From a checkpoint of a small transformer trained on Wikipedia: LayerNorm before each block.
Each number is 128 + 24 x the weight over the matrix's rms, rounded and kept within 0 to 255. Layers, rows and columns count from 0.

# layer 3 MLP down (transposed), 768x96, rms 0.0962, rows 82-117, columns 0-95
[[135 150 164 127  86 118 140 102 146  82 143 147 147  78  82 116 109 125 150 138  74 110 119 165 151 135 104 126 113 132 134 154 160 141 135 100 101 140 137 195  89 106 154 101 152 152 146 121 116 144 144 138 201 152 140 136 177  97 138  96 102 101 105 125 111 118 100 115 167 114 122 141 172 131 132 145  99 117 105 134  49 122 129 134 136 173 105 125 164 158 131 103 137 107 161 135]
 [124 167 150 130 110 138 121  96 123 137 118 140 120 111 156 153 133 116 160  97 120  99 133 139 141 147 122 135 130 131 163 107 119 132 122 136 115 134  99 133 136 129 163 103 149 160 129 156 128 129 132 147 103 121 133 155 123 137 108 134 148 145 123 106 140 115 130 131 120 131 154 122 127 138 132 152 144 123 127 140 121  98 135 124 115 127 159 121 145 125 147 152 142 121 153 124]
 [123 125 154 112 131  87 166 119 133 136 116 123 135 127 122 116 125 118 126 152 163  92 138 109 129 124 123 150 116 139 159 105  93 120 109 135 111 161 102 122 131 107 145 126 112 125 117 145 129 123 172 142 151 149 114 124 125 118 146 165 154 149 106 103 108 101 115 117  94 108 145 129 139 127 130 166 132  94 171 144 139 203 151 158 145 139 134  96 113 140 158 131 158 156 127 116]
 [125 152 128 113  94 141 100 132 114 120 123 124 122 106 131 133 124 101 135 146 118 111 139 127 129 113 141 122 120 148 126 151 138 105 145 107 122 100 144 120 147 120 153 169 151 123 152 146 152 109 133 110 131 118 136 101 133 135 137 106 136 119 160 168 127 158  99 127 132 116 137 121 139 146 113 127 124 133 130 151 130 151 128 144 101 150 101 111 142 112 118 139 120 112 106 124]
 [116 148 125  87 129 119  92 172 124  99 131 140 100 146 106 122 167 129 145 171 144 101 126 154  91 165 141 152 114 125  81 118 120  87 123 170 120 158 143  61  70 105 166 198 133  99 182  86 170 106  74 104 111 135  82 138 123 122 138 132  89 125 124 179 154 127 154 160 113 148 112 100 125 107 142 116 134 148 181 159 135 150 138 131 103 149 124  89 119 115 155  80  93 134 147 148]
 [126 104  91  79 142 150  73 136 116 126 122 123 144 149 137 121 147 118 110 151 133 143 123 113 113 141 136 127 154 138 127 173 123 191 120 137 133 162  90 120 166 123 123 171 102 132  90 141 142 124 144 109  97 104 139  83 126 134 159 182 166 111 121 132 130 135 195 137 121 139 120 137 108 133 106 140 107 132 118 123 141 153 107 140 100  95 117 134  75  97 138 125 151 139 139 127]
 [120  99 105 127 185 142 103 140 158 156 105 130 117 168 122 139  95 142 119 138 174 122 134 129 149 120 117 126 104 135  97 155  93 133 103 143 142 171 109 142 119 101 179  86 102 132 168 121 140 133  95 143 143 157 122 118 166 110  72  93 124  88  91 155 129  64 131 134 154 109  99  94  89 164 174  84 140 150 158 160 113 109 124 126 139 113 130  87 150 148 115 109 166 141 160 119]
 [ 94 153  81  69 119 105 115 115 151  93 105 131 142 129 164 133 180 177  83 145  90 120 147 105 100 138 146 121 119 129 127 106 133 123 140 112 114 154 120 120 103 114 110 156 123  96 113 143 100 117 165 157 138 140 141 111 121 110 130  84 126 126 157 109 162 136 140 139 153 133 139 102 167 130  92 112 132 114 151 118 113 171 145 117 155 145 110 140 109 123 126 106 140 124 120 125]
 [ 99 142  82 111 142 125  98 130 122 116 115 110  96 148 149 146 138 114 142 112 178 111 116  93 117 135 128 125 136 142 151 121 136 154  90 108 144 146 146 124  93  85 126 110 137  95 116 127 142 177  79 145 128 112 138 143 106 152 136 135 143 145 120 125 142  85 177 138 149 172 125 131 108 113 164 149 127 128 143 163 118 143 159 135 153 173 139 123 147 126 138 141 189 146 136 132]
 [149 123 192 127 109 128 107 108 114 126 133 109 154 116 179 159 137 202 120 126 138 150 118 101 134 110 115 165 113  81  74 127 173  97 143 146 194 154 147 150 108 143 132 155 139 118 157  80 110 160 165 141 126 140 124 146 138 105 156 168  82 155 142  60 101 131 117 161 109 183 121 126 101 119 117 100 137 144 126 143 164 156 112 117 163  92  95 125 145  95 115 116 141 135 164 180]
 [184 146 129 127 134 180 155 154 123 153 104 115 118 136 121 106 126 141  98 137 103 138 140 113 139 127 105  87 122 125 132  96 130 137 127  97 100 173 133 155 111  88 116 118 157 134 105 135 144 133 120 125 120  60 164 144 119 124 130 134 103 109 147 160 137 124 120 138  98 140 138 115 110 144 142 153 138 107 185 174 143 186 121 130 150 150 110 150 132 120 131 109 152 141 134 153]
 [130 127 114 140 104 136 103 147 112 113  86 162 111  76 139 111 178 151 145 100 138 132 168 113 125 150  69 116 136  87 147 187 177 152 153  95 108 180 116 144 126 161 134  90 108 139 114 129 126 143 145 107 107 116 121 139 107 111 114 110 138 124 155  91 122 148 122 125 201 149 152 129 162 115 164 101 134 130 143 118 152 125 140 143 118  93 146  93 148 186 102 122 105 134 127 111]
 [150 148 121 108 125 123 144 116 107 106 128 137 138 109 127 133 108 133 127 117 126 135 129 122 148 125 126 109 153 122 121 146 136 118 127 119 116 135 110 127 128 125 126 120  96 114 112 131 129 128 145 129 122 112 120 109 132 142 121 107 135 109 118 139 129 138 117 124 120 116 123 113 141 115 122 126 130 133 137 132 110 141 116 125 129 126 122 119 109 120 112 132 132 121 137 125]
 [170 156 118 153 149 114 170 153 103 140  85 152 115 130 108 114 122  97 135 138 122 139 163 145 131 148 144 137 132 154 145 154 140 174 171 131 130 118 146  51 121 155 133 149 104  95 124 158 177 129 143  82 141 123  89 129  74 143 166 105 129 102  86 123 126  90 160 111 157 118  96  93  97 133 152 150 108 152 152 106 173 152 108 146  52 146 121 172 120 141  90 134 120 119 126 100]
 [160 140 137 111 178 127 127  81 112 128 123 128 111 146 120 104 107 112 118 144 115 115 136 102 128 154 112  99  77 161 140 109 121 104 107 129 125  85 126 134 135 160 128 127 104 143 105 131  64 158 108 158 149 121 126 133 153 149 100 127 132 147 145 120  87 123 147 153  92 122 145 146 124 145 126  83 134 154 149 129 127  96 147 169 121  94 141 113 126 126 109 148 149 125  98 115]
 [142 122 138 141 126 142 103 155 116  95 140 123 133 145 152 143 150 128 126 116 137 123 118 136 103 113 155 109  99 124 127 107  79 109 122 128 139 119 158 140 121 119 124  91 129 145 128 130 155 146 145 118 139 118 116 118 117 126 122 103 154 139 137 133 104 115 134 163  86 113 138 144 144 122 116 130 115 129 119 142 108 165 114 141 132 132 131 162 168 121 166 101  98 121 149 112]
 [140 177 105 100 110 112 100 140  97 117 122 122 128 148 109  93 153  77 181 181 146 140 121 135 135 180 139 112  74 118 117 141 127 133 132 131 107 178 114 146 108 105 159 139 133 112 167 141 152 170 116 108 172 107 124 131 126  91 137 156 112 123 102 131 152 111 117 129 145 100 139 123  95 171  86 119 136  81 163 107 134 157  96 117  29 145 115 158 148 160 116 156 101  87 112 120]
 [102  84  87 142 147 134 100 142  96 117 113 164 114  84 175 129  66 117 123  54  99 164 145 127  65 153 153 165 107 125 156 167 175 120 152 171 153 144 107 156 138 110 113  80 157 132  81 174 120 154 144 121 137  30 163 125  65 153 105 123 104 140 148 159 151 124 114  97  79 113 111 161 119 149 126 117 166 137  94 135 150 166 133 114 125 109 119  74 122 129 147 181 161 106 109 162]
 [184 157 171 127 123 112 198 175  83  35 209 123  76 121  67  90 169  99 185 107 124 114 158 201 157 156  84 180  99 122 147  85  68  62 117 108 154 164 155 101 132 129  97 130 102  89 129 117 111 101 156 113 151 150 136 100 106 116  96 103 114 145 142 108 150 138 129  83  83 145 120 163  88 136 123 152 134 127 126 148 193 183 150 134 134 123 172 111  98 147 116 122 112 102 162 114]
 [134 159 129 172  90 117 145 114 126 116 165 150 106 108 131 132 122  99 142 123 109  97 114 102  79 108 151 112 161 135 132 116 140 182 126 113 155 142  73  98 110 112 141  97 130 126 100 102 178 155 124 192 131 170 119 164 151 125 155 118 127 130 164 133 151 126 165 123 142 141 159 126 150 141  50 130 103 108 147 112  88 119 123 144 133 137 125 100 157 104 104 137 123 149 181 143]
 [146 158 117  88 142 144 113 121  90 133 117 147 138 116 102 129 162 124 109 150 136 116 129 127 153 148 151 132  85 153  82 146 119 118 138 137 109 137 128 165 144 100 185 140 123 131 155 123 133 116 172 113 139 141 137  96 153 121 126 116 150  89  98 109 115 124 109 160 111 146 162 138 134 158 133 146 153 112 145 118 117  80  97 148 105 149  84 101 108 149 148 148  79 163  87  97]
 [ 98 134 110 144 142 157 103 107  98 112 133 118 110 110 124 129 132 162 138 148 133 166 105  96 126 154 138 108 108 139 162 133 140 141 122 116 144 148 139 131 120 127  93 128 120 134  97 107 113 126 128  92 161 178 122 118 141 144 171 149 149 136 121 169 107  87 113 116 100 164 114 103 160 136 137  84 100 150  77 119 147 107 137 167 113 193 109 138 100 158 125 147 105 131  96 128]
 [142 131 126 138 133 122 121 130  95 139 149 130 138 127 132 159 136 112 119 112 105 128 122 130 143 122 134 131 141 124 109 149 108 123 148 122 124 120 124 115 141 142 115 154  99 123 128 124 128 140 129 150 139 117 115 141 109 139 134 101 129 132 129 140 116 130 116 128 143 139 108 129 114 105 143 129 128 130 130 119  97 110 133 126 125 104 119 115 121  97 103 132 137 122 144 121]
 [134 146 165 120 129 114  90 141 140 102  96 107 130 168 139 134 125 107 132 147 142 118 150 119 130  87 103 147 114 163 180 171 164 118 135 121 128 104 115 124 114 132 134  91 118 115 115 131 155 158 144 143 148  86 154 122 132 106 150 145 107  96 135 142 141 110 121 146 127 126 116 115 119 137 110 123 101 171 127  99 161 143 137 122 137 110 109  92 114 170 120 175 141 159 157 146]
 [127 123 130 134 127 116 106 143  92 127 106 136 146 129 115 144 123 133 100 110 125 110 127 118 145 135 132 122 120 126  86 116 131 125 105 126 143 123  96 139 132  82 132 115 110 124 103 116 113 150 107 118 120  88  78 136  92 126 101 142 107 112 101 130 116 114 112 113 117 140  95 126  97 120 125 134 148 135 100 138 109 105 149 109 141 107 127 124 115 150 101  98 138 104 132 128]
 [140 128 119 130 122  95 100 126 156 137 122 127 135 133 135 134  98 122 159 126 171 116 114 124 135 129 112 147 135 120  71 152 130  97 151 153 119 166 102 164 119 118 154 138 124 141  95 140 131 128 138 111  95 119 125 159 100 155 121 132 141 158 126 110  75 126 132 142 136 132 134 122  81 111 132 143 147 129 132 156 132 133 145 138 124 139 102 173 141 121 133 102 147 116 120 119]
 [126 150 150 127 140 122 160 133 134 113 124 117 129 106 109 124 132 133 125 125 145 142 118 148 106 128 151 166 108 109 131 112 128 107 146 128 122 150 157 114 115 139 140  96 136 142 105  86 122 118 145 115 125 150  86 124 133 162 126 104 114 143  96 148 156 112 120 128 148 114 125 123 115 119 131 145 148 111 118 105 129  93 104 129 120 135 119 134 136 129  86 122 111 104 184 155]
 [127  93 113 112  93 113  74 112 121 114 100  88 123 125 132 140 113 106 109 107 105 115 117 122 130 109 114 121  98  94 116 113 125 123 104 125 118 134 120 123 114 100 106 111 122 107 108 100 110 109  95 104 101  96  91 121 117 116 103 113 138 128 109  98  92  95 106 108 125 142  98 129  92 133 114 101  94 118 107 119 105 107 105 102 115 111 126 128 110 119  89 106 129 128 119 117]
 [109 139 123 134 100 153 114 105 122 145 121 115 132 113 118 152 118  97 107 116 132 158 128 110  99 130 140  95 126 120  97 145 114 147 136 137 124 132 165 137  99 133 106  86 127 127 119 132 141 155 142 118 144 103 164 120 139 147 116 110 125 136 135 111 123  88 181 117 145 131 128 171 120 124 160 120 145 127 103 106 138 141 135 122 110 112 112 126 102 144 104 122 147 122 124 143]
 [ 95 160 102 183 160  99 177 137 104 133  97  88 121 143 139  87 101 115  55 171 149 172 159 174 134 138 172 133 123 123 130  74 116  97 150  92 102 135 157 164 120  83 103 112  97 132 154 205  97 123 157 140  94 115 167 119 129 180  92 119 119 113 113 132 123 124 138 130  99  69 123  58 124 117 125  82 135 152 147 133 126 166 144 117 105 146 156 128 125  96 114  86  90 117 108 155]
 [135  80 136 140 172 149 132 121 113 126  93 133 153 181 149 153 189 129 160 149 108 170 142 190 147 135 159  89 111 139 137 118 118 198 133  91 160  82  92 105  79 144 127 105 134 136 148 140 122 115 103 117 111 111  95 106 110 177 120 159 125 140 126 106 106 162 152 103 124 110 123 150 122 110 134 120 123  96 142 118 146 132 168 128 116 118 134 156 153 124 135 169 120 117  95 165]
 [106 109 131  90 107 134 127 148 103  85 137 124 103  61  88  97 139 176 138 166 127 136  77 136 139 122 149 104 126 127 134 144 154  94 132 131 127 173 141 169 130 147 110 135 109 151 151 172 162 165  90 135 103 147 160 100 162 156 102 172 128 127  87 135 129  99 102 120  92 125  98 127 133 101 185 175 134 130 130 173 127 151 129 104 106  94 136  87 109 155 139 110 100 148 130 139]
 [ 99 115 135 120 143 113 111 134 101 137 116 127 138 136 105 103 118 121 111 127 123 112 129 130 120 109 141 124 131 127 129 128 130 121 100 140 138 111 137 140 117  98 130 118 128 121 131 127 120 138 115 148 132 135 119 131 130 119 123 122 131 130 120 115 118 109 110 128 105 142 116 101 128 117 141 136 118 133 104 133 122 126 127 116 142 128 121 138 114 148 118 105 110 138 149 130]
 [111 135 108 145 130 150 146 130 131 138 123 152 112  87 107 115 139 148 149 115  93  79 111 110 137 146 141 138 114 140 102 121 119 144 150 162 119 139 131 136 136 104 124 118 101 161 124 106 110 110 104 116 123 119 123 122 109 119 144 119 115 134 125 119 156 108  94 110  95  85 123 141 116 138 126 127 127  89 115 141 114 179  77 118 108 159 105 144 127 131 131 154 104 115 152 125]
 [167 179 104 153 111 137 174 133 179 123 158 140 125 147 144  97 125 161  94 176  77  69 157 184  97 102 127 159  82 128 164  62 126 114 128  96  89 174 137 105 146 111 152 148 138  80 119 118 139  99 172 152 114 157 132 145 149 147 141 165 139  66  97 136 138 140 150 143 165 119 150 102 145 136 150  99 106 127 140 127 161 117 107  81  96 139 144 165 152 112 114 131 111 110 132 138]
 [162 128 146 150 117  95 122 107  97 124 116 125 131 124 140 155 112 136 107 135 145 162 134 125 126 204 137 101 140 102 164  70 111 101  97 136 131 149 117 122  97 123 132 114 148 151  78 112 151 130  84 148  97 161 102 160 129 117 143 121 154 128 111 100 135 155 143 161 131 134 134 130 154 126 132 128 131 111 152  93 102 139 117 149 160 144 131 112  94 124 181 100 139 179 123 169]]
# layer 3 MLP up, 768x96, rms 0.0962, rows 83-118, columns 0-95
[[121 132 134 133 136 130 120 131 116 136 123 120 134  99 129 106 135 166 163 140 104 100 108 142 141 121 136 154 140 103 115 146 132 128 148 132 111 130 135 112 109  90 146 137  99 118 141 120 161 151 112 151 146 150 126 123 141 146 126 114 102 131 130 172  96 154 142 123 157 127 114 156 129 114 123 123 129 131 179 120  95 108 102 176 120 143 155 105 116 109 101 128 117 125 158  91]
 [ 98 115 153 151 136 192 100 105 145 105 126  61 103 136 184 160 117 103 107 140 124  92 100 126 104 122 114 152 125 116 122 140 135 111 109  96 132 101 133 100 129 114 103 115 119 166  92 133 103 154 154 129 171 112 162 139 114 163 109 158 128 149 136 172 156  95 117 123 164 116 151 150 117 148 114 183 137 182 137 142 133 153 133 104 145  95 124 152 138 123 118 119 188 172 120 152]
 [139 126 112 134 138 124 108 130 143 154 124 150 110 142 111 163 115 108 130 117 127 103 177  96 140 145 131 149 101 133  95 140 141 153 145 143 103 128 121 104 105 125 150 137 120 135 109 111 146 126 121 150 111 184 121 125 140 168 135  93 127 153 120 102 131 141 152 110 129 144 109 137 148 166 147 133 169 115 135 116 107 125 108 106 149 160 127 110 109 116 152 123 111 120 169 121]
 [ 83 140 148 125 123 167 112 139 109 118 125 135 131 135 168 121 165 136 140 109 171 141 120 131  91 154 159 130 123 144 152 103 118  43 111 143 104 162 157 110  81 117 119 176 139 152 123 173 178 146 146 125  81 125 103 135 158 118 133 114 134  83 164 151 126 165 139 126 144 117 163 160 126 155 152 133 144 111 113  83 144 136  82 120 112 115 140 117 119 117  97 117 145 176 106 166]
 [110 108 133  66 111 101 175 143 190 124 118 113 142 114 121 117 152 103 125 152  95 126 112 119 149 142 131 125  60 111  91  96 112  97 122 112 113  92 141 175 128  87 112  95 103  98 138 130  88 161 146 129 133 143  93 119 153 113  69  88 150 135 132 120 128 165 132 104 119 161  97 159 170  98 121 118 163 178 109 148 110 139 136 128 141 135 144 117 130 134 157 118 165 139 114 110]
 [131 107 192 143 101 153  97 177 118 136 120 164 155  92 139 112 105 163  91 120 137 109 130  95 135 141 117 115 108 105 100 115 133  91 144 131 133 145 169 129 139 129 107 192 131 129 117 136 126 110  92 105 117 104 144  88 149  60 106  87 148 142 119 156 148  93 172 141 130 105  76 154 140 113 115 107 130 149 168 123 136 103  94 103 163 113 101 106 125 146  75 135 150  90 153 153]
 [118 127 114 115 123 142  94 159 176  94 120 133  97 128 139 119 192 141 133 143 121 136 101 133 109 119 129  83 119 134 101 119 135 106 116 137 129  91  56 126 125 128  91 125 121 136 131 118 125 135 141  99 143 128  93 132  85 150 101  96 102 115 119 184 168 106 149 154  73 136 141 137 130 155 132  71 122 116 158 136 143 114 114 128  94  73 118 105 101 137 165 128 139 140  93 177]
 [111 144  87 142 145 158 138 172 163 108 139 156 116 137 150 143 133 101 136 134 131 154 147 159  96  88 135 161 144 134 122 148  95 105 137 117 103 164  69 151 103 154 134 149 115 115 109 176 114  79 132 110 128 113 162 157 107 127 128 106 150 124 136 131  93 185 138 112 134 148 159  93 136 103 126 120 113  81 105 106 150 161  97 137  95  93 150 137 140 100 143 140  90 117 139 146]
 [124 124 127 116 107 117 138 140 123 153 125 169 132 112 120  93 118 129 122 123  98 153  79 107 124 102 115  70 118 102 119 126  93 120 130 111 107 107 120 109 121 118 124 104 134 149 109 148 128  66 117 107 119 129 150 129 123 119 151 143 142 122  99 143  95 111 119 131 153 180 105 155 167 149 136 102 113 140 116  86 153 130 123 103 131 108 117 144 150 152 162 159 157 123 120 132]
 [144 134 127  86 108 133 118 147  90 187 104 179  81 113  83 122 123 166 142 134 147 162  83 144 131 152 179 175 114 127 136 117 128 140 112 106 144  96  66 150 120 107 138 136 110 118  81 135 123 188 121  98 119 127 111 126  86 160  83 119 135 105 164 136 116 134 122 153 139 168 110 119 109 116 150 110 153 139  98 129 109  98  99 147 156 127 146  89 100  84 133 115 107 102  97  82]
 [159  82 106 131 116  96  96 113 138 121 128 159 109  84 143 161 157 166 142 135 150 111 143 158 116 164 107 138 109 109 121 119 102 100 120 103  93 133 148 139 100 124 163 109 103  82 118 114 117 172 173  97 123 156 115 178 135 128 144 150 123 101 136 123 113 118 121 113 147 135 169 122 134 159 128 120 105 176 119 148  89 137 102 154 154 144 171 124 148 156 158 122 150 150  85 117]
 [140 134 128 128 139 116 113 122 141 123 154 125 111 132 132 108 130 123 124 111 100 152 109 109 130 124 147 103 112 138 124 115 136 141 109 116  99 127 132 125 113 126 129 110 111 142  94 147 111 150 124 107 130 122 124 141 117 125 129 133 108 119 105 108 123 112 114 116 115 127 111 141 132 127 132 134 159 136 113 121 117 115 138 105 124 124 117 129 120 131 126  91 130 137 124  89]
 [124  92  84 142 164 128 138 144 162 169 118 120 147 158  83 130 121 136 188 114 132  82  97  96 131 148 114 142  93 165 138 125 131  91 133 128 119 130  79 151 111 160 132 115 144 146 114 115 148 129 157 123 114  78 133 109 143 160 122  94 102 123 125 135 116 106  89 116 129 135 159 118 154 147 145 141  95 130 114  69 160 157 109 136  98 104 132 132 107 112 125 155 135 164 132 108]
 [120 174 122 151 142 122 111 100 142 134 141 118 127 117 132 120 123 168 157 153 170 103 132 144 116 116 107 100 120 144 117 171 150 101 132 102 102 103 111 119 134 159 120 140 139 125 129 130 144 115  96 119 126  82 145 154 136 158 134 115  95 122 167 115 114 136 178 171 126 110 174 149  85  87 104  87 118 170 127 161  86 150 114  94 149 115 112 120 118 176 118  88 121 133 136 118]
 [123 155 161 116 120 106 120 155 163 120 125 166  92 108 120 149 132 138  94 144 123 156 162 158 195 129 139 112 109 109 137 115 130 105 136 107 144 112 146 167 118  79 138 122 160  99 135 105 101 103 121 141 119  98 125 164 122 115 145 116 104  98 170 111 111 129 113 150 147 150 160 136 108  84 149 115 131 133 128 126 135 109 134 137 134  80 107 134  93 127 122 149 131  93  83 132]
 [109 118 103 108  86 139 141 101 149  99 116 111 147 141 150 109 104 145 153 154 135 174 130 146 114 109 123 147  88 147 105 133 136 137 142 193  68 145 155 169 133 141 139 101 139  96 122 113 133 132 116 119 146 162 140 153 149 109 114  88 158  98  68 119 152 134 122 152 117  82 113 103  73 108 116  95 153 171 109 118 142 114 135 177 112 140 117  92 173 116 115 111  88 106 103 127]
 [135 176 132  97 142  97 183 145 125 131 127 190 141 106 157  97 149 133  93 125  50 156 103 127 145 103 133  92 126 134 140 107 128  96 131  96 105 114 143 160 172 107 133 144  68 135 135 120 109 134 129 131 129 117 140 124 115  91 126 116 170 154 114 150 151 148  93 112  91 118 132 132 105  81 137 104 123 136 128  91 136 153 138 177 128 133 151 152 160 103 149 121 121 136  88 118]
 [142 149 156 143 102  91 111 144 110  96 139 116 134 155 164  93 141 138  84 124 157 179 137 129  86 112  92 141  74 138 175 132  96 111 133 105 150 132 147 171 110  73 141 129 159 118 157 102 141 109 152 130 123 100 103 114 125 121  45 132  81 113 135 143 171 168 112 117 128 123 122 134  73 187 105 119 153 144 155 151 147 147 116 121 140 145 143 113  91 101 102 132 127 180 145 190]
 [172 146 130 132 122 117  95 178 189 141 125 114 109 102 124 130  94 137 120 104 115 142 146 152 104 157 111 154 146 149  97 109 107 127  79 111  98  94 103 115 101 118 114 124 135 140 103 118 191 142 107 137 115 165 184 137 110  89 133 112 150  63 130 128 131 131 109 123  95 188 160 121 134  92 112 105  79 168 140 157 105 171 124 141 114 159 111 136 122  85 127 129  82 149 104 158]
 [ 97  97 135 106 138 158 104 126 145 104 108 143 126 124 139 120 184 148 160 144 113  95 127 129  96 116 158 141 155 159 125 163 135 101 138 112  93 131 120 159 139 128 119 143 132  98 144 115 135 135 132 118 129 179  91 129 116 105 123 117 157 139  93 153 147 138 110 107 128 110 128 100 106 167 114 119 102 148 112 102 158 137 122 130 129 137 136  92 119 135 105 156 144 126 112 114]
 [ 79 125 114 121 164 114 128 105 147 128 128 116 163  80 116 176 139 176  95 167  95 161 114 140 142 153 122 101  79 130  96 133 145 108 169 115 120 141 140 142 148  88 118 111 142 118 135 127 146 137 163 134 118 137 159 127 135 111 141 159 121 118 139 152 109 122 115 100  97 137 140 184 131 151  94 134 106 156 128 130 129 127 118 104 153 168 163 132 111 136 118 101 149 107  96 136]
 [134 110 125 137 159 118 164 132 141 116 152 149 150 144 129 116 111 130 142 112 112 129 130 133 162 106 115 123 102 132 147 132 132 140 154 119  98 124 128 139  93 157 132 130 128 138 109 130 141  94 128 120 163 145 134 142 116 133 138 148  92 118 119  80 123 131 135 135 114 104 144 128 151 116 129 143 160 133 137 118 106 166 119 122 147 104 144 141 121 144 147 110 128 136 156  95]
 [149 152  82 113 111 158 119 125 117 137 117 123  57 121 103 113 171  90 131 144 196 127 143 105 122 171 138 126 106 160  93 128 132 125 112 125 169 159  98 139 116 133 149 132 153 132 138  97 124  85 138 117  87 158 109 124 111 159 159 123 178 121 131 133  94  94 110 114 123 125 153 124  99 129 121 123 121 132 114 151 153  98 113 143 115 156 127 134 115 110 145 109 113 121 179 145]
 [114 109 119 149 106 122 160 129 121 126 117 128 139 138 137 129 105 111 132 120 122 143 117 114 150 118 127  87 135 143 114 131 120 127 142 137 125 153 116 152 136 106 136 119 113 130 129 113 168 144 124 135 100 131 130 106 142 145 129 113 129 124 124 142 132 104 127 119 143 107 155 143 114 103 120 136 149  99 136 107 117 119 105 106 144 129 136 127 158 143 142 121 118 128 162 134]
 [128  94 120 143 146  95 119 137 142 131 163 145 125 106 129 139 105 164 163 120 131 129 117 119 172 132  90  92 134 116  74 183 143 159 141 159 168 139 143  78 138 116 143  73 159 119 141  99 110 139 133 133 112 103 132 147 123 135 151 117 139 142 109 120 134 147 107 162 110  86 140 114 101 157 146  97 133  77 144 133 121 122 111 128 159 146 157  95 143 143  84 145 131 147 132 155]
 [151 109 138  93 150 112  69 105 145 111 136 111 129 114 149  88 119 152 117 106 136 107 107 137 147 123 111 170 161 140 120 129 147 133 103 150 115 128 169 164 157 108 120 131 169 157  77 155 115 144 113 107  95 129 115 129 153 140 142 105 126 111 129 105 126 138 127 144 150 134 123 144 108 113 121 167 155 110 128 146 136 147  91 168 152  99  98 129  87 145  94 101 138 172  93 171]
 [152 124 130 124 108 131 164 118  86 130 142 134 155 119 146 138 109 123 111 131 130 120 142 153 125 105 103 104 127 132 107 144 124 132 131 111 139 117 133 105 124 137 124 129 123 127 170 123 115 110 109 111 132 117 117  97 141 132 130 124 125 133 117 135 123 153 140 119 131 114 112 113 140 129  94 153 123 133 154 116  92 137 133 121 131 124 124 122 134 118 141 152 121 123 144 147]
 [142 158 133 130  80 136 105 163 146 161 151 149 132  92 142 135 120  80 118 127 122  96 191 106 134 109 143 122 147 139 155 139 105 122 111 161 120 161 157  98 136 139 104 109 126 131 133  94 149 106 134  99 129 147 162 156 133 130 127 122 150 140 187 129 127  93 170 135 103 188 161 134 125 122 130  66 116 100 115 158 117 125 127 128 137  90 125 155 116 118 115 100 107 135 101 122]
 [115 132  96 137 125 124 106 112 133 114 126 145  99 113 127  90 141 138 133 146 163 158 118 105 132 139 170 159  84 116 139 152  92 144  64  72  76 103 139 127  97 160 122 133  74 163 114 114 124 163 156 173 118 155 135 168 121 164 120 126 132 144 115 142  91 168 122 128 124 150 119 150 103 103 122 113 110 118 149  99 119 137 133 158 134 159 137 104 111 155 159  86 160 125 121 136]
 [147 143 137 105 187 119 120 121 130 102  79 117 164 175 137 114 180 122 126 156 166 166 123 130 133 139  99 133 117 143  98 107 139 114 148 122 140 140 146  81 141 125 114 120 134  84 144  90 157 147 108  85 165 118 175 109 160 136 159 112 103 124 146  83 161 131 103 165 114 138 118  82 162 157 169 107  69 163 125 103 135 124 178  72  97 155 111 139 171  79  97 106 139 142 175  86]
 [101 143 124 127 151 123 142 119 143 123  87 109 131 157 145 132  97 109 108 151 146 132 137 148  88 111 174  86 144 153 133 118 138 128  80 136 186  91 121 132 157 121 141 118 136  99 118 140 180 139 137  77 198 147 122 138 169 172 131 124 101 144 132 148 166 117  66 158 118  93 122 130 128  91 117 132  93 124  91 101 136 161 130 118  99 158 136 116 114 104 121 114  83 153  95 102]
 [115 107 146 138 135 115 109 149 113 153 132 103 137 132 150 116 144 138 113 166 142 134 111 151 137 141 131 156 143 146 109 129 141 121 142 144 166 112 132 148 128 131 110 131 130 139 135 130  96 141 132 156 155 108 162 114 108 127  94 138 155 127 132 127 125 110 125 116 130 136 122 135 116 134 130 137 145 135 128 128 120 116 101 163 164 148 119 115 123 128 126 143 142 103 120 160]
 [146 148 139  74  99 110 117 129 132 133  71 194 106 121 137 160 133 123 152 181 150 117  97 111 153 181 164 172 155 130  94 131 113 109 117 163 146 123 125  97 102 186 138 130 114 119 101 147 122 157 124  88 134 112 134 151 126 165 150  99 126  99 163 155 135 124 102 111 101 108 133 136  91 119 143 132 127 149 113 139 142 105  94 141 138  85  89  94 121  84 113 114 135 158  90 122]
 [ 90 113  65 142 138 181  80 102 119 121  97 116 119 151 112 129 118 158  80 136 118 116 101  86  50 160 151 159 129 135 105 162 125 148 129 115 144 123 155 130 135 104 150 103 159 151 185  98  90 101 116 136 104  92 139 150 181 149 154  70 142 115 115  95 108 123 153 108 145 103 152  92 126 113 107 145 139 102  81 142 123 124 102 131 134 144 135 160 123 108 142 130 127 119 128 140]
 [105 107 137 126  84 147 106 106 131 105 129  98 132  94 110 141 107 122 131 154 149 106 133 117 146 124  68 131 138 152 128 132 134 101 121 128 156 136 116 126 107 138 142 114 106 139 100  76 148 112 110 134 110 110 107  94 143 149 110 133 122 185 118 118 148  96 154 137 133 101 103 128 135 123 118  94 164 126 150 126 142 137 185 106 123 162 128  79 120 144 143 102 122 132 120 192]
 [144 148 122  81 173 110 164 143 148  82 150 113 140 129 102 146  84 109 140 117 129 135  74 118 122 118  77 118 118 121  90 116 166 110 123 132 169 117 124  81 114 157 114 133 173 149 120 133 164 138 128 108 134 119  94 116 110 128 125 111 153 114 113 110 154 150 148 104 108 127 173 116 116 168 179 142 105 136 130 111 148 126 134 104 112 143 129 110 100 136 142 128 135 100 136 147]]